{"n_layer": 21, "d_model": 128, "n_head": 2, "n_kv_head": 1, "head_dim": 64, "d_mlp": 256, "vocab_size": 8192, "activation": "swiglu", "norm": "rmsnorm", "norm_place": "pre", "norm_eps": 1e-05, "positions": "rope", "rope_base": 10000.0, "rope_fraction": 1.0, "qk_norm": true, "attn_scale": 0.125, "bias": "none", "tie_embeddings": false, "parallel_block": false, "init": "trunc", "init_std_qkv": 0.0462, "init_std_o": 0.0, "init_std_up": 0.0462, "init_std_down": 0.0, "optimizer": "soap_variant", "lr": 0.0061, "beta1": 0.95, "beta2": 0.99, "weight_decay": 0.033, "lr_head": 0.00925, "warmup_steps": 132, "schedule": "wsd", "decay_fraction": 1.0, "decay_shape": "linear", "final_lr_fraction": 0.0, "batch_tokens": [16384, 32768, 49152], "seq_len": 512, "doc_mask": false, "train_tokens": 191200000, "steps": 6001, "dataset": "wikipedia_en"}
Each number is 500 + 40 x the weight over its row's rms, rounded and kept within 0 to 999. Layers, rows and columns count from 0. Numbers have three digits each. The size before them is the row's rms in percent of the matrix's.

# layer 7 attention output (transposed), 128x128, rms 0.163, rows 56-62,119-126, columns 0-127
103:505488485500469555551427520493543487454456501528495511524477492493512424416605490520510493556517465489455543506508569505583565438447505487495600509432448450543577513521519559508493524486528497505480479512481518455552533513523523491411529482577494519510501505478542492475538544518518460509579528487468546517495502529456501456460503519456380494484530447455534559487449427438516464494446
105:503413522533524499507490560502504536478542480503488505510563484582549459506523468523532580487524465591494486479535476495562548512462479505474411471527512495527558478469499519450523453509433519449502567470516482509473492515545519489574467515608625543516516547506421452555499457514471444587507591556521518498473469475548479477449523509408483507478503537517517536514503492474497505507431
102:425519576544495477462506562444427483472551462455473452532586542511473478493520491519489521443502460466506521535480490486542509517500456470596535542512501501549435564519524455430444548491491520504552493575493503481463485505500537483445437505561489482541497448465533498512472592457513553542535506552592439514552528510506541521471519559525534536552538519534483504494475535474484387541435
106:515475539525511508497559598485407401463587486468506529512492502471552554449442549489477520466528518479528502521455472515537501457385506460525604456490552499433543510501484461518456497469464531476531483492516453469480455467507405468569525463524447488491500538487541421512479508533454481482468497430514497551537496492486456522531506471466474512509483448497438537467434484493453564518416
097:521501433478564481470487524500504465532488433473465504487543475530467531493497588516520441545537481547513592480502477494485461471513495532483601452471510519505492566509494414497542494496479452434519534559502422458510491495469421461505478438525503516448453476498518541523490513586526542489564437499441584511481522564433381473551530527494476464478573497527493503550456497495454524479566
105:512435542554435484520503443465489582523500427431519528467517519425516583445516520552554470511513513530506503473475511524539451479484484537543454550458493470490505490559564503505475472464523458523513477574516519470497548578518462471473446536410479482459490460422434446457402469511467494515481442516521511489568602469468522474457489542528474400503480501521482491500531567517477459481505
103:541493490476521433503453448534451546493564421534495495515475570533484425418572440503499498536553580478514526486460521502487493534555520518443483463522453507473535466505408510530526514521438545514510464478543427543487508529578562499467541506512539528477482426530528545496474482426473453545484489515436430504508501518501543513467402509482460592505536467492489471565462490529547572512523
094:494506458487560473523503558487491535477419523492554481501505516484437537524422502511543517546509478428523568505487523470499491491466461547523434476533553501490525458558537538459512536575494477491515509470474490498505424395419412566515542463427513545554438523545573528525444522447486498493503585446572537499515414486507459528507527527491509510588468465479486507442539459465535480524506
101:525515491505492499497534456528458513504569499503528503506530457521536534601481447484413424483506505531537498439529537520494435533527518493493457476498551480472505453451505445514489508478492498479496454479482534544498494513489483422554531614437516489423415436548455601505455502488466447482422466454510480503444579522593497515467488510492550506533465559520483479493523548516479558475598
102:445513501504487489495513462530526465542518508476500445521423535424473448445477487467456434479469540432463509515462541514489470460492514481527520494495470559477435516448478511607439526460561515512563433499509511464538537442392456495459544523510458496537507487503578560461551483489527512450454465498535484544460567511444481575500452478486513583488546467497564463400462556512496478474502
104:524469556521467541460529476485525467533490515447495543497467486520537451563490482555516449565482482543492559468538507499518472514517528514497483457448476518490500477510440527435522466504440504495492550419532438451523510389473469435566470513429512510430590533592480546521537483485475527513493579502442544541541486511437468492546465415571518506520493507454561518397495504454541473534518
090:484572482484440446496471476520540483584432518496535539524540465525500489515498480450505544512604499509521525535526507481499486503631501552493461520484538547509497487483548508439568535515465452509497516493513504495500494555531614535402521509491449501438506511449415518460528443473523459466575532544462549548463491497550539464461501505520522439466484571533529517458535584486563489500537
102:426484477583455516528431525508484454504487591459544497510498529451529467469607467503452560474477494487474562489484572472531520482516495520503452583532448503476482484520585510518479501522489556536412502549446516546497486495550507495487536507557501500597541435466417483449510460513430515506544435476538505452481458417497607544469506494496565498479547503514493504496504462456501488524485
106:517537489467517484508508542538488475525483594529473464481531553577464500550507480470473535505461503430486459537462518527501497526494472435470599502481450545489460497394498436472509534574530469515459541488530461565503465414509549513520572431557519475538514509543516538561584539547507493500497478450454492513438393514561511519484537503439531539512483577449441524494471507492503535482443
095:477513606578468528495531533491575477541475523508517530520530438500518555565429475499513488493463491548506463531519509515448473517427492471501512495474586534526455484463537590474561503429530509510460523492478510497518457567487540469569532486493447473478505562457452447483521405519573512483521517434481552445499456490480551501484578479517491427488482501531502456445563475438453408516505
# layer 7 attention value, 64x128, rms 0.17, rows 56-62, columns 0-127
101:534554458405441525545450553493490533482491469458433456536530554500574526457546544463583516519494532525528517434514516495452568508496496583519528509495557467475524571487427503484478491505544477572501595473476492458493544463441510480492513475472538492509547622555509489527464511549537530440508506489538513536555489545528505503538483532531527537456568479486525500531482506592532507448431
102:477459490442470531445430497457487421475513512543508456485585487471529585541529532496501492429520515516573453442509512529566514523464471493464507517525540437443554477526425554443480519482447450501454441511548519493452438530540560486499485453541527466504463512490471493497506555535473489492530417485446453459491431484504479530513453470589459454531428521468495545604532478518520491437500
102:511543487443488422565454446492459622493516520528487480465517504529486505416535549415459575475560504527583524512434459509432557481465470484522494532501501503446469463465530513589588528485480489453526542426504543539553512525462470468418525494526474475493466498494450432471506498466513465495542460479497522484451496483551540481518524508474520439500440490516529509586483526524453573518537
107:457537431510541471514530514518517481534591570488472484512386559519536474492503544506466537473508536485573480438525577472483517432465548472445518461474486495511467544501421454481490475524553530505531495419462575509524543521518552600479517545593499510519469522552536487445535472490525504534516532537449473521464544529454424498553537540499543517473474516523451503521564524485586500483549
108:450518558516511571481558530549518578454453503508507484516404504481525452604511421480552488473546500461511459581501491547467433488516492496490499516519540450535549478528495453472486476483549462483444531488453531471491534553548498557513509494498394469456501568496533486476481438516599521544460461515467451557469509547533483500494466443436450453490502507473449495431540439509496481451447
109:474469475527501434471466402532487525566499418512482540507472458510544461506522520529481428550483587516523447508553520532508559413492539516444495475604474513479543507511460510573507484561525507536461499578507523489493445442495547469538464465438478452471502508482424489478504454464547527511448444524452495484439532463550528523541511510504542528491544528582525515461542526471388468528488
094:537537517497531492475525452477470560555480496444501478489522484465485562472530473501479606540451462411511465501502510447541517521533497607507460504491438495560521574499497493499480462513543490367556519540461448464505417491493462547463439474533500493548469455473484540444495576489496487466545493475471523459469484540449480576432515496453521535482527527444470527542466465479594540534484